Each number is 500 + 40 x the weight over its row's rms, rounded and kept within 0 to 999. Layers, rows and columns count from 0. Numbers have three digits each. The size before them is the row's rms in percent of the matrix's.

# layer 2 MLP down (transposed), 1024x384, rms 0.091, rows 405-498, columns 0-47
087:441462506514540533523490497512582541527448485509492545505492477527515530506513519504498577505517478531480418500492533494499569463433509538541490
097:541493488501501467510463442519512632436540472480470494435445557541525552589474535519510479524543486471521557502496490475535507537504559482533491
091:435550562510469471517495536466489461458525534493465556539478439533583495496540528502518473493480552500519521560481533530495469458537566488450478
092:511532527546569475484560520525503517501504492539439487444476531468438516453479549535467444485467463585453589583532462477431489522434464498538524
097:548520454474380474430477440515491525523558503474550537573455497492569514513502474505505533561461452521439473514590441450540527472482467508559452
101:461526497453529485395454584611517465602511501461512496534503504570454541444473464483439482472492505478494497527506560504419481475510472569408492
103:494437484411482512503502502479492467508479525444506574516503513551505429523509507426526521553581477426473506485501531524473484454472460468453443
092:463571433449561498600483516511575532512394557512523512565422578433470479565457557522552537579527550500537483488489550514469472487507461462543528
097:437515555483551450495491536507555442494525442519494450451510602443550521443596472533504541516524458521462416487522518526511530528569533515425464
104:463544468568530531447492448530464513468477588540498519520532506412520486436496441533535508509455539518437505493467522517519470529431514439470589
094:523516564484460500483501471509548529557517618553435576409526493467532583598545489533490489483499450485578553453506482505411427504531488530500488
097:498462533505523456500528456483503483557537491469450475530491514550522566423507455523487477417417546518534525441495519501492506480469503493476567
110:468531546505539497517560497460604487543505560487496503518550437512502512517452467504492520483501504504505505504499462509486505505604465502441482
096:468440482493490549495426546494540532535522500449494491521480558476522562505517506467531451436534542481500509476503480485495501522494512461491506
095:511518526476510497535522438502466513398485500497514538429554518537520473507495551545509519554481522561487504426494533481458535459507537464482507
088:515584474507524483482507552445476493510532475512545480491499521569546480521488435489509494463525428521546584498440538535505485533481546458469558
103:525468466562546465526504541402544486501541451520549570470492510539474580496463404447436449453441523566476468508521489493522536429561518487539483
102:460526509561556473545488441489464516472496516500436497425535514490437440532513559495485510497565467497366497534542466465475443557506547449597465
107:434493515488477406497544561490523503549520426444528481462487501461536507505511517503385475461536477488530478541463534577506500464400486495495500
096:446544523493524498512520424467530552514510551460463426510538482501526560466482446451465530519518492473522495508534466516508487560543486518477498
086:434512512495463507456437492546497557509541457481534464539503496512507445577531507476469491468534458477544550506527474482565423481467415433441439
108:543391493482439460503546475518499588477515501521441486494493534499420465565516603548466528505458521514457435428443503535488447510489478528494532
096:519544500557400557558467473564493440486519504447539497505429521499590473455522446510470440527532463494584492513578552478433496459448486491478440
104:498507588533500447537532540432544433454492524445454448473539460526485541572480458454471472480491487548464425484504483482505445482538484569529457
113:549516471572571505532510502464514514553555496440559539468457506548453449521444504472528487464527474479532424513495463516530484466526475446499446
098:488476478506525560524528373579512516481469497530483462525508474441433551521519539446502473543515488472438533439506533453408496468520534493458459
107:509522520457529577542491412494586481458521461493450547508524505449516444554462450514506515489520490497567442508512464531534494462529478537496508
100:491424512567515581578496524497531464493496545565463527473455512500509487513506568472470506539533493538551523483485465532443553523480503484569471
102:556498535444500534518494523507440498539492555505441405508490492515539484463475514471431469545467476534479406523445524487463451487443483556509541
107:511442473483506470514526500529477561463467472502430481517446525538494447507391476521479508488481527498542473512475528467495497481526544487544550
097:484431485495512512524510522521544475474590576500480512501524516572517584506461442539475495444441508487462501444502534528518505508496476514480577
099:478479506445517525457534488476461493473489485427459532442562574541471455380512487497497557485479487531481454449557533496506486512503557511476535
097:514476510519567519543451558500515524506540403503496501484535563484573533514548546558475586494539505518463535543513472441496531457527502512497466
095:470525470508514535491482536530478442482542485454406448476463483480504471571538499424497491562435523480488524505476512455446533585503552541594498
097:501497506450493537481507452541476546488459536531504469471521492494516556472488510567442479498511587418493444476472462462582490517529508463523537
103:488499495488548512493466463448479510465496534407546518512528556384480499520493400514449439523518516522457462527495409504603488474443463532462510
092:499471581516538483603458574516487479547526509561449539531526526536510541470456469520436526484445552483489530550519491448528471451500453549502527
086:517491554536514547537433484466515552506463521400511523523495438527486517446455519453408510530423517460490442503496461553510514493491471481534453
098:480520485503554417455514437553512515526470528518566549529551510520492572504481559529490554374430490497446499486464445496509498525482538526508515
100:500452534530556505563463553534490497474456540486498614531572475519475475553473462476490444555464472472477522475461512535517425516506522512540422
093:485462490514447465541500511463515415411487501561487540446512520528610481444558473541586479514537470492529522515503491475523511516507497542466534
102:540513514523594444491497525501509499494483464491384523432503480507514491471558573484476506463560500498493454564478503463569473513481515477480515
093:524503512445420408512489543437467466442525464504486435500520505509429401508515574470503506494537484475472515522441555497445455444441552558503611
101:420537485475507481587494475436493487544419492498529399453573486542471484473492535545503525399507503522588531476432556457460516552443498512474490
107:502470462495474465476454487510419545475502477423479537581436442462554431580517508550543466556499553490534460454500464481540475506462491529533460
099:513464521520456523581470462438499465492450485534536472520502506446550471503545514478538531541540456503444463460577505487448570544428484441523483
095:470522484536522447421518491487485469487470552482475468515468527491536564430510459498510532508522431524431542535523426496498549477507487502497478
099:499425520561489538476438480549567443622474405528510546550522620544590552553428529534420497473483518559502461528474522460449550472482500506485489
106:463535524524499424541487525471571472518441511472555436540450472444441492455567501506476553468497512504462521498486465515526504508493485522445518
100:559451520506494505524446495423569626565556494509547494490542448483467539471540512471459522481458485446509472511448558483467486459517564456485528
100:517497515505566508556517524513524488538525507458558501527426429467528492498458405516546516510510500436591494591511506551486520469607491491518457
101:477542578447484467554530470563542442439480522526510457506485432395465569514511509526530540515442473585448507512485513473488566542504445494525481
104:491522514510510536484525521472510452485544496407500470445464468515510609489481503476540487484493461500505510483541525495554454509497498529434490
103:498491494501482561566511474481556456517554526533536510504510470538525500485498444564480532545448487499541423499560441462512421435525431550514498
107:473532528484561469610539457483448513390492529528538414519485516485435544508511444506435448473487472518497441544472469507490461458516446453449460
103:506506577491496525459480454539531493497522517474527550505444486495517549476510442440540499501561505554509474506397544492493500543542454514464500
104:523522492605509474566466542477578472503526497523505437461548526478463451594583524515537530520492525545446514549534555569525491518556508464516526
097:514432470390492465493552503534537530528451579525479533466483509481473426532500497482586504474469459572468527526442512553525416482504474491577510
105:500527468476551486525469516507509529513482532505474533483505495468500414494474472536596509522499459505499479452581492551530525545521541563530482
104:522542487459456535479499472541462519589489442491530481487439496555504526461502502487436492437463486448488468484580519445584500471520536571502557
099:429497450504522520509519499502530422472538448487503503511470470569530465526433432549505423498430536500536498522504545529431515514568438467470498
103:536510534496474463557393494524465542487510508475511529496416519514429517503509535487505462551519513504519532457566498468473482500479498554477503
097:526519516506488452432451505486433520508509540435515486500504485462541644478447481477493522475541503534507511483490478521549484576498458530463533
101:447607506505545508480479489476489520454414455537451465458527524446426461523517482512566470465555541436434464501520554552460472412411570576549457
102:613521450451524545461536522554516499517483502494477496562485489438539546500431479533490501458500490465481490528543517495471443464535476484523541
112:467505517512544518477502519548510465510453489549515537422474476517575557498454462469475520470433445468574454471466522436507542572467429483474449
097:536476545492514520550499446467459537496545498472493561492488480454451451522533536421471436523532513548499504479514503452539488516546515471508501
099:533498462471475483479531479559462451559472544473516443489514509558468482480482545449531428472527483497513481483492490443530470525487533443523472
093:561479520469477536489455559492511510564402497492549515474473461465508467466472591500476484474440542566499471548527547488446411495572499506516489
099:569448549533486498464536542540509525486493384487481442511546462541557517544463511527556524480500524539417505495487493564566540556536509510472487
101:526598543460484442514537491551489448577489426446488527561472448499500530593490504509462535468527593454534508474404518509468395487519524491429517
097:542514527474478523475599527527520420566475407537507540411475463538507464507450469471547521474504471492480490488478487500551462552461487497499471
103:468531545552469500571477507402507400545463455525493512559524511425521539535499496457409508499489567494433469531536476518521562564453451580492481
106:497492482499558488615512456507460522498521484550501460459497408469464469498458502570504520483516497538491497442497493534523498445591500473590556
100:486468555537479478422532659464583499529551518538477548474521466480446449572526441511478476469523542558476429451548534465503529483477515563520449
104:506503459474442508466509542500456470495453499474510553512502444482523464502491466475483509497497518523460431503576493491470570467440512496538562
107:468576484454480509480504488465493467500439496454512460507454427492537464484408479547466479445470524508465487595587475518462470506494518604464518
106:471488499509485458473618500542467484523499570472486431475429492484470516576511522417512493478505471474523502511506556471451457526511526531468486
104:458606402498459486486467448502527432480478457495489527497495480418529474537514565469462547460562532459508501529514502475484550499506517478552528
108:490443551519534451478421421566454504459502468507526500570456474528516538576502455604438503529457518516465494469528470523524440494465517448520442
099:491529457441521552551524455502425420436494559512455540529469485486488504535545512415489525511509481438517533542512481495497436521469480549539480
096:453548460451378508434509455569497505458575466520508561493465391462468428467484467465518451464536514507470494445494478573458497469519550475444439
087:560472517557459503488416506567486495484560526457525480432572438465543400458517477492538504503548554553566539560539525478500435497474496480451512
107:530419524465465483531432525483494505522528565565483500524537531426490465483477472505442556488461510459458470521427538431532477518465463436469506
103:456493503513439559512548518489569492550489530454604569530530535495613579503531480597487487411479453513514562482407512466573472460506478480467489
101:543477488499445566479500448477603525491552503530483547541518495581555479442484429489576533470485467504502511437584514526496516510545531513390466
108:467450507537484477436479480507516498441456514549540476542472508459455550452499536546476420535456545507562576489454503479478505482486410454492543
092:512517532563492585513499526544563447562494595450504523573538487468493582510498496440445484531503478503495509537500496459495579503578558544501503
091:519499510491461538450519559577488537510475420469483537417524487509530431469485449467524460551478537523493532493492525535487505503451509473453494
099:578538513498527482456546499420542426553485570462515446496527509533468531531509449503490468414459433487524505541464495520483600483470498517492482
096:482561531464538544443531464539504517563480466548540546535504449502484534459464467483453466514536526494480478400439466505497496499508532547457578
102:564473564495438551458537499457459493521480480511554521563408512474487435481449486506508489460477483505495483451481510512519500509514468509484525
102:536417476515504535531492532416463393461437498510475547430438565536489441513529465459481477554547485476417517493510568550484497525444508425527430
098:439526505523515524478490529475445479528521466473514437522561494436524456450494530484467510469540521480486397489513500527535518517462483481518495
# layer 2 MLP gate, 1024x384, rms 0.103, rows 406-499, columns 0-47
102:458428484603474531496509518466467519471460494524493474441537457545564547481514498512566474555482491533593543400494458489404463477553466524479501
097:507523502408482478496506512512486428489536557535478467530519525432524475513507474528511450491454523485493558527491533502468500459429436515566469
098:540503441534498510590520510536458485465459533496379522467482483567486533515506546447526500507523441475546520480594497437482521509509562509475502
100:560477524526401511475536451565568479450556573507492443514581556513461441507558523434537503475457542479466531544600483434547474492474453478492533
090:524483498483474541537444495507429504508494560477480473510485435436398461466479516524428527510558500521505508488545430506469407468507421420469462
099:504507478558495447477507585490512454466474566509494509497560507458509497545486522469565530496448566507504431488442539560487488507485495512469440
096:525519486489474447472552476439457500496476526564485484459545471510534473497487555438483461477497408469489523500528427446469580535515535425484494
096:575531499530484452450506459518424492535474431529447546487534460534576546553515469472476610579543505510507544532508532483542536474535504506471537
107:507577482461523559518488475448555573399446460543519450489541526506525498420486424447541443419431459485476454528505472535533539487503413483427519
104:463549514534478493486545485572485467513619495446482454497544500447538507536472553525499417572505461467466541493503460478451443440504490500505514
094:530524584503515529548522493474466393607482537528448520515489499496449498483564477573550479461438491524464545384530472521543403505435531485503478
105:386439547467518546526525494471525453472449496458563522448562434530500546528477480497521496502467511485511479478480526518463419490514497454473457
101:535503431451569484547521500539469525452482512481574500518492517531499506456582573457550531549507464511471534527451514557498512542403505561529511
094:514496555567460497538453518480576464547504483503493484469498512420472491474445484477482486499420531482510488504467509499509462559496506471532563
107:448499531550479525517448569496489478458482461560492463518535516465466487476508500474515480520496482491494454481489556498518532498507457450552442
100:528464512455487458539466571522494497549521508452426496445490474416557546491462456440568470504529602490490584497521581490482482521551514450581513
093:535539470471486426418462513445473493501499501597446481492481531500486493522533514530513519477534493424478450566563528448495518502557442503550481
101:465409551488537499540459533522498482406440452412441480532482450458519556495505493447415471501487504506488476485494564522503471495452581481521524
096:514466501488482517512521493443503521528468519519519523422451485488478494478493441549491513510543531559512436460468531473516505495489467521518567
089:479465528475514489511414565483509538360494413549486504547496497487422497463565486427536544492497463474482438476502456507509530570493560436488526
106:530543428470529514528526465469486375538466492429528471430558573424519482529498579515519460510475520520503485493498501492501437502475528511576415
102:507470485501543473491449499475480531481503472512441604514470504563505490510486498474534507437487538536489467505450555538492536559553465527424531
099:515490449521491560420539490481534507438491475437467429500498454475417539532538478526607519578510535492529557524538437520543502585500499509475452
100:541514532497442509513511526514489515501535536503508542551500478522405447507531500575527524527456520462470615495436426507482514548547503525564489
104:536514441437458455569502544510487439467488513470445482515506455539448523550522516518563506496517519517493497440531436565501468537463468493463504
104:503464451524520592520528462450516467505457485485499515485489468413484493481525492573455471475498471446553500554523512482445475519525489520491488
103:529515463611491505511554469504414472496492522484470571475506518479449556533486531547537484466448524476440514621457498460544501504550460539530551
101:481536445465491539445540541503484495440566501581498522563516524463513464411483460504504486522538484556522528535561524524510495494482515481548451
103:513420506586453507474461502501554487463507453531471425536496501539501520525517500491542480484500561515533493437489493479446453536563568522449460
103:525455497454550490524442546545534486556492453480552435464515488536475530412534485509533494517514551549485538479542530467513459521520506501563503
103:537504525542528576504471522500580533485435476477481480523466542475515548544479486481520542491501513499546516415525553516478543503516489510478497
096:480455488507507486593427498470417521459571489499452548500564509530464500510508416565525611541554491508475451560564497482490456561501516561479554
098:530483522492515515523392473514586462527512484469524464532510539543467429469541502484457458573493484527451549452545450387518445535493507542551498
097:467409566511475488541516496492466516532433503450563567505505517494467451505456498484481468502475494540479444533463498474459501490476545522538509
105:561454544482598537517508554502478571494568543532558466475554551560553506437504463562484512545493541507477537548448460541540486495506545510445493
100:486448566501525488507506515501530441482497529549521492545522471507478512556518577492471591548477497454459561540516621518456456458498506497507522
098:626480462458473502570509496487455469506591490476433519527495424476476521506468519484512510503505507495541524489488488473471523483461482500485501
099:538482603475514506525491526534469490550570535520519368422498558535487467586482507501544551541503495472463523539597505459442502435531503451504460
106:488555522545565498499499576533434531471575519480490524584534471516503473529491458530518469569474522560413521522542461465498437574457464473440466
101:506447499518533529510507560436488541539451414467482510502557467546508465465517438513439491483497528483492485449549519526522507529523531529501490
102:449423552487472468491486487427487443487516482483475548476508502458463507499556502478544520419536458507496512458471536515528432526452481530518455
095:590493578461540513440495462452450479483528530459471501504515467481482493542493514502479539460458478481438472563528489474507526555518471492495531
105:459415460502608499485530394513543520483528491542484544463537479539508440544506583488490516508558470537470391503504481431518500477515460510470410
104:530537493459480515512490521492500463522508523543559496476566514364421509467506473474489509507516565459441523477467523516535562470546542515460548
100:493515497568529495542469552539499467507511475520462504467479456457485562476505539475540553552468444507503534471506482433553506507522517530556545
092:503487498473431495539560483528511525455497510509492550491531507495400575526524468520560488483497491501462517513489512538481541423530549583527503
097:548493464464486498503541486523465494514557459478456509476445569540520538458561521588469518550442479522432487526503506445510477477587526431484500
107:406495558492444515512436485461497409465507477451456560489485483523498548495497535540463496562446577458585502557471552461563456510535490438485525
100:454508511497480434512470441506504531524563509473489464448525516541487505483515520532365529543495462475533469540455536469489490510514424490497555
094:547521515509544486489493473513511524505467520514495472514502531448527455465562492544547456493475466526498508599486556495447457516543473501526483
113:482521486510485449523503474442416465463472538499499526518525524446513488495561465494525498549467485477443449488551575563534536409420501506544466
096:531516531510479421489533524501500485549550504451482478447531532426480564520461561473511463518514528493533518432503544511427425564452492423520514
101:527550483495425550519471502395568550574524495510432484475517588511480498555539491543569464474538558513482507515535486485484464585412487476472551
105:495525493544515504493550486540549569564442526507615469492523584476485490526521460520489527438489556509457497514489578520505476527487459470522433
095:517488500458504543474516546479527484503531481453534535498495515514519440563445516513433534511486522502399463503531542498412435545446473470623547
096:483509497528509514513582480477494475445550491448500508513530523500418482431467561524479456488476490456446514519505544446450558435460522497511452
092:484525532469509431460422444462501532484573512513554543501516470465453526563503498498505502465529491493507574597488541481562512539515537502490525
099:477534571478537484508520400537487460470503594508526536458465547541467492409463477435503548500489486502467541483625467453542536570527461571492539
096:484467516533551550477454553511523559514444468549494455452488474565461505430519554490556550507475538527408475565493535456510553413409446433493501
099:463502481533495537543496522458506406508488490562424437498426543511526464590510489530524528538499519463475486540553501497542519487533523525532590
096:579496493458538542470487414481530523519488584506563494479506547456452517528459473484601513569505526504484527523527471494462399460519499476553545
093:571484547527474507574497488428504470526508546550483499494529557472491533539463499500531503498521502536441536515575468495497528495439481517508489
096:498489421512502539519564535575521501458524476498543462584380488450465488504566491466479494502443454456527531480529522446532507570571438431566489
098:537580504540513512552421493397447507462459496490569510473546481500563536462501525485511492456495422433496512502565510514443546521498439502451541
095:531422452598559501536422456511470477451456551566442478445461467487475444416546477476485550473527542507542490480519501480474523525535454507530479
100:546502471473456442507597518468427489518499543521405560463478469496500521479557520507477476565536514500459506540490490476463486458487484525462472
101:501519465413526432481405521544543501453446520505547521468531496509545446476565534462446527522489527499548517506481453500542512478487531484526521
098:438465542512498530452519471601490458524448467511496485492442444519471520538508469474552536515447549481498527464487528495470458566573507557547494
096:510562513491487510511466473516521489490550579512512474515480498473562498472452489470556445459537540468564487527468512548530518492492534507511466
101:550482479463549482495441487425499504458526552543424497465533502452497478483483543416588470512506467507489475477526506511513523446398547535515550
099:496468501471576548511561455476569465549509519451446512496490522526484478503516409500516454545481575586512507525521517508461426478488563530576515
102:492418511525478466480473465462530440480456525444526478521510453494547429485517497526399621540521455527424446551507455502524574554506483472506485
103:601587463502499490506472536526471479419435578520524508465554491481440520459498516527557502518548493496531473490532493533468498578477525441516488
107:572565392480482478535476453485472495492520504540438550517516460514467492519490543529516504485553547484499543522421441430522480570457456524504537
098:470474486428420486576448517438446479512488544474533550547521525528531531558577521457496506464541530568487470461474524495493543446449499451489588
104:427510454527456436531414491503511505478513463516462485520471571458511483464439489493499510555517466496495517498509572513396474480476522418478530
098:480532528527453404489454538567478490468480521415543543551536495412486494542446583487498476502514458515468482522488516496433571541455568563528522
099:539438538451444532514552511571470545468460527473474469512514502526498532447469482563566502519477494435532485516548459628537420492511506497552595
104:483522531467547531445440535464442566480509434470559530449463465532438450520541518463564522577462589480516500505485573477432600544509536503557459
100:465461512451532478461506527429538498468455531511523480467448527437532412467500594536436478426461483453539534462452444486493579553514462475468492
094:575498491543525523479494538521455485443494436542450527500474513567512573454533487478514531536501500513572522432564461506489467538455463516486504
092:440513450550492410504402505518507470475457529501432441571459487505411432435536577477466518541488434510464494502515471580463479488506526502489504
106:492489523532537530577527609512511492519498522455507534478498509463519417485441526500506503475507580450522461481561486503523434489476551460557432
096:501490468485529502570522471473469437465504484457463509456582533503514492552494571544530510527500547508452493575547437529456460514470468427546594
095:444443512484450436503469467435497515451515521460595474513521480481437436549469564446533495475529456513543499516509435542417503562502525450491524
104:536592529488522513535399464531517537521502589490545505448528524456562503530547491537547527473436543445565524489483551537496533506464502581471486
102:485489470476467519515485525549512528502428537529508545457479414491462519526502520431468541438448477552496406577491469497490511550496531543530507
097:493482469507458516525411526462459528539463490553488563462538420522441564478582528477565565428501483479451548480499502505523454502490537459501524
108:476487583606550496516508460461482521436572574509525435540447515461465485513538510539534507416465467487468508575473490447520506452511428495482507
095:525523500498460454415443476508468428572449514482473506487502501561427506526572552519514521495483498481511535522504561464474449545470498521472429
098:487466540461474548494554494459547458449457504503517478418473488486540529511495507510436570579539469469499501426499476453562473612508549573526500
097:495505427533474521480525466510522437504478546450456546462515487468442462505497565449521476526453571519490549535479504532462467458483532552506511
100:419434476529538521518468450386521471502493549541503533454471415504495517524453519468500521501493400540460502501477513548456436448529557573495579
105:489448476537522521471489512475505500504461515498500523390492491539472512473424486487540471479548497544443520522553519509538579466505482454470443
# layer 2 MLP up, 1024x384, rms 0.0962, rows 406-499, columns 0-47
097:538567413550540512547494481494586504426506448527436482454454436523485491479511485603513500560545506538537481514494478479565499481551501471514504
100:499488491470457474499523522537486523458497526494441546496535487493456509472494486567497484566420491556544510429458474439462525531510522527522436
097:518539466487435449525465481497544439499518499511492501495533537549510470559476459561474419512478461508429461486543477460489523492462409589484514
100:566518527482445516486502564552466550502471475494487442531499619453441491551494457466518474504417457463459558580550506486508511474495462466498450
088:531507560470469506463461514588538476556523515515467477516507498518409453479476546524467502519503515486458529479548538492436461519412479538489491
101:482548449476467470494549471536471503523468531526501518540539520504520503514503562472463494488581506487456500485552514513540538515533569551433445
088:490450591454501493531480565489496412481540522449506553546458554562447516528488389566528535476470459500492472522521482463529427506494467566508479
099:508513431507528519500481492428483517474524484543508548474504495557501521472531470516512550600496494528554527515544482534583482535555484468464503
104:472491487434553508422495538538469461518516557560463477527539480451477476439446469526494434507425461503447439542433501543532571544540501467499438
102:545483531538428476546504550499460485501523661465467547405491495473468495564514563534538456489494507541530505409456471511425507547497482512525481
087:480531534476437506475461529459416491503597476504488448509469580477483534571523511513508470493424417521493572451520458518532489478471470492447442
109:412514546512508449457574474480523530497476560503510442481508457538573515468411536527489469516508565465552504485515510529401418477565512505393503
103:492514488544423534528566495482573587503485622488607525504452516492571499540518522466492446424510461484486542529539472490458555505403490532509500
102:415471446473525489464513497506473470459546539483524495528488527505541415546535464470517508543556503514417528522506506524466494458537523480472516
101:463559538484441494452448528495451496526508445511552491499578537552455487526504513461514460565508474570480507423494503573552491501529554452507525
100:518479425520495480550500526468572552448538501505531457442486445515474503500526466508369475493490514487491483519518528523512518475572470549537419
092:453511421559453476494463472596425505583531495421455542445519406434515448489466526456505518506535426464440542456514493529509465588528527478504463
104:433513558505470471454505576468522489397491402493522491553533522510440544561485537444464487423547446512515476487501537534440525487501551456536548
102:523543547515473477499489458526541487562518406419550432434565474480540562526591414468457520555504509519533503537555486506539451423430507452453486
094:446509576475500472421458530448478449506424443431505532523507500519510539544515540467441485543470484492521479497498479457522423509494458501526477
108:513483456466448461554545496463478569480532535533379536508441525508427468494397496535464496551503544486514537519526448548504493529532441559454529
104:486525487485532470545426523477518535468537441428493504468509532473492514501465516552520468496503483495525482527545528498497550534568526523561520
099:513408499506444491552530561501521513492548511502462566525512412435493483511456521504512454512506398497513442468480475517454507453532519490491481
104:442560449513573476502538492514590531482483528436479554460407472490448538499486584528482565433515496495542439461564493515502480441569539499441485
101:443542487543481533515547462487501540464454608525477513547530526454458507532386517503462468515499540504508492516520456432427511416475515530512577
107:432522424508527518494482465546522426460541494501545539486494509407503514506518557540437459461492462518516500552480475527474479525492429566523603
098:551556485459520534504505500443580532485534577520432462490403462479481509492483480483512462528550482468493491452492481527539478547532514554504526
101:526486560464491440550498487545499526571506478563490472569502467602507540498379502506460483537490576543481540570476528529462544563496519577447553
119:506442466448475439536538485529561525485499534486459477500504567426508435555442477510513430480515510494576465547537533474462522562498533482576523
094:452495533517553505453422484500478494515556477489537496525528526477460493458518519384470513487483520519533529515451547520520475542487490500493440
106:432478517510522512389537497515516473540489429574500525498449524565510459488519526420486545515446512457520530495566497456451513433525545505430538
101:530462475497542505595540515452538577520574458528494472554537550529519503530507494516500501461505542521494506530476473552478573471555448567485437
090:453497529545514544548521530567461413512442548512410496458433515449493494490483583488519513484473550493457516472494522490466506549521521468483517
088:491571470441522482545437533552502540492530564451514520479495519474445473507465502430526507576540480475497455544517470516522422554460506559520535
106:488479540521552515578552486464485502404555547501543506486493542484456464517464467505487531474490527491498547534453495606487550502476540497563521
099:524514580521483530457469524521483495502528476509471517564533494456548498500481509509458509493501472507560545518486581467483442478526490499614556
101:541558513474517521511434470514499429492492495487566526458521480498500444401510492451463513486506458517414526470513484472485521479477442512512517
100:511484534566529486488449483518502533526555499514521467470565555526501445526472546475478514446497538419488505482469531480457542464538514582553479
097:521452506443572503507523518534504508496465479477574449520506521501469501575502448503561463545522558470485496430452440528459404525453535493484524
097:548468619420528560529537530447494523552500514469433542436586534525444481488489483506508492467452535501549542521431411499417451500579487532504473
098:531496551490555528473489475465471453519531402469418491426448469515527487484523478539505503510582498470573427477549507495566465550504529505519480
098:473482398490498493501495566496457516428493495541558485511512526540525487515474497485512500425566514521486545558505517432528534437469452461527472
097:476518512480439499530500472460545491527509522522530439456569579536458486504510550520534540456489507538553528531477553481518504501395466501475450
105:517533456561438494478491536540345455527512490476527489507480482473516474487468444544502495491473530541561454466512514479542519557520449559482437
105:516517547497436517461454536463475533528564530498495489470496508437460454508516474528439527483544512435432497465580462546483543476430452517487452
094:481570559532467464481556559529528466496499543473429523509482461534519524473562510512548530487455496478450514535461470522551531453487486550485492
105:553396519466516547515505470470504467534493417600465494546533539527593468550431580536483451515452556573392511496487563452478430444512470495440439
097:447521503497537523467419491495469487519500484435425555525492543523496529494470474496416521539561463482489479498501495449452509483530537557471544
105:445567512483505541495488438522501527505466482516552579492521584570559450481407515509577468500453490475438503459456455529460525481433420508558496
103:561531523513553558523473498481513483422500505523513527486531464456498432563488529482482533536556517498474548539522473527474464593511522466532495
109:458542532515455404381531539478411482512497551539557545478530520484550525487593441426535532451502486489496477516466561480524499419398555518564449
098:480531522501554456484485529494458494484533463504483454490536536448546493489477541483495513501482475533456479432575569466520415456524485443588557
102:475499536509464432521459533544555430509441492523449587560513475509495490545511443484511468483454495469480560482567413512484511477501494526520553
103:546522561447553494485454507475429485461482471591539474484559545548438510458547461494487496505508461520535522527585469522532446474484472521497479
100:502473438453521540478523507505474526477497514436524556447453543496518502525409489483469497504462537502456479480435555506397500508504497552549471
095:566502502514424450519450520498569482517497485499534522564482471471500477595539501510530492487539533479505571524482511566517455543523460506455495
099:503522460487501460487518440489501405500502485455518530483444531417469487498462479465548430526513514491488524512426549421525528555491522579525477
110:486503499512550487504523462445482539574493492457476546510533452460520464527453484577545455518550461521488507431504475525537486536502492494509508
101:572486477460484506513507570541467516552437485525469563491406507525394454511516459545427509485487488483527477469535463525538529515564527516501533
101:509495535388589519502497466520513477485556491464486504555471471585473444534506482413482537530431537565518562491440474510447576584452458456503481
098:447540578501440464495551518426516543543543492467479562485516548561498498523517485509514553544485487445524539497539519497458510553546571542425486
088:567462575420486449546475493492466482496513498526564488434524568468489529510546514485553524480503497529445588471511507541523523587513499498493464
101:493525578546460511512464450530450498565559500536552480514486424478471559483447501476507451534562518408544576504580481465517419476521491505490531
110:595499453498504496429454528499493594508499495447532473527451497487504521464484528503512465459515489424475513524523451476536438498472483476456461
103:566512483558535482518453482453474492498491513606446502410482479498531484532537543448490491521487497483512577405507527518477494493517413506551453
104:534501438458510474524509449524503557540494484443491508481503506555481478483509494425454443487498516499473453527438539469505493555430452510468475
106:539526477440544525552575532522470506572473505520515451541504460591524539541466498531468457458549463486532462515451499465518437530541516493591483
099:566539475490473525557454485464565500495396484488483476493516484580459497577421489484494468498503503537473430572516541508551518481391455448509459
102:421497422522570572533446493526449540477494501488492440480517528449542474571494511477573490559592564552445503521471485492434488534531564470479478
101:543514461419490517488478509608499472474531476440564521598569489536526520519461496426516548472543534476444510478479510565473440434477551517510492
097:512566470504459493565520479483543462428485529503430520438534481520427446477508506515499578510467519506470514466444487551481497601447492459521507
110:473498520548501491531551515403481484568467497488430499494444453427485534482486510487473437518515499509526454448547456506478523563479405551503461
106:516467498506525486543509455540522537469533528463453498509499442556530494483468410503487528469496475522484493396489536525447515531476514496523548
099:529445535489537483451562536551492449473506465510441534500582515605502574535505546566534480518506478542513486538532522446514424506392562525508511
101:465595558505571451475608459494474445477505574573518518473443486521508499490490467516510493562552490478426533495561516524427566521500563482526540
105:483488555500552614514481479562534514456509534499599491510382466489542526508524481535456516514540560527491510510524521509521503528501518533484514
105:542537535558450392437497560482492452549504455464554507459482540560521486494506462465528476535531456456546524453539483494448539484520459572499469
099:481542472567537531558475576538557512510483551464524502459490539598474498445478496507525455533472512489476466508472444508557537545522447541470584
109:475509567556521504466469448545550517465475436480491486467440530521482514487456462479511557532579504558481513441516497552575471392459416559530481
098:543512529506506514578548367515516498422484532522459512541463498523542537504500471474520577503543542499509511522507500533549463463402480567495502
103:502434417481466482477528490451498540498474547447554492467440418530559522494492493439502487503532472501534546446488452508581499480468549526457525
091:523483528443460541475438534513521487414515403490444488524519448499480499537419497455493484546508535472483585517545567502529463434460511476482432
111:540467442497530502465504505504455524535485562544557493532496502383459459460456493484487502551531502440539511542517514479556550447473522504498440
091:536437488563439557515462448502536494557485504492474580479514548475492532567481510606513493497474499538444533474528513546533475426541501409495469
099:507532471452442476519490468553561550515553493579495548533509519538480478493479484542561537527468536526508556446479508576484510537547494477414464
108:503486507571482502437517488491487509452491472482548499538494459469520495501550516523447518456521432480502484456478492434487512538518449545520573
099:515481464533428489549474493476484469474472548493421492483554522442506493493580528518474486505509497527553446596491473545492547522463539525503497
098:557557556463498590531538512505588482509461546491480494472479551494557473531449464482521473527571520557566479496499516488451447455466516573444439
097:460508478489510485519515492461559464447474493558546448566531484479418487569437497474465480486493570494478436608510568496468521495457466540532440
094:558550536521519517382457517494527521577439521478499539480567556537437533519512523537461467538528463575492562422489469493442510517495581493609435
101:542450565510455515524534544512485507529450539549551492528477514524546463559507457509477430453451523449463512508511558515437593447537482489545519
094:564443464492527569512474519412512504482429488483500490460485552517498458505529479520505536549589435560523460470481561445481522565498537446432513
109:540573560449536523529423538557513459524469424541500482505602456443521453449456515494436531567561497476477486468476490526485505504461478453570475
102:550529497490483542523422538442504470454458484462537446555482427453404469558494458519482534511440530509435553505522521494494541532516501550494524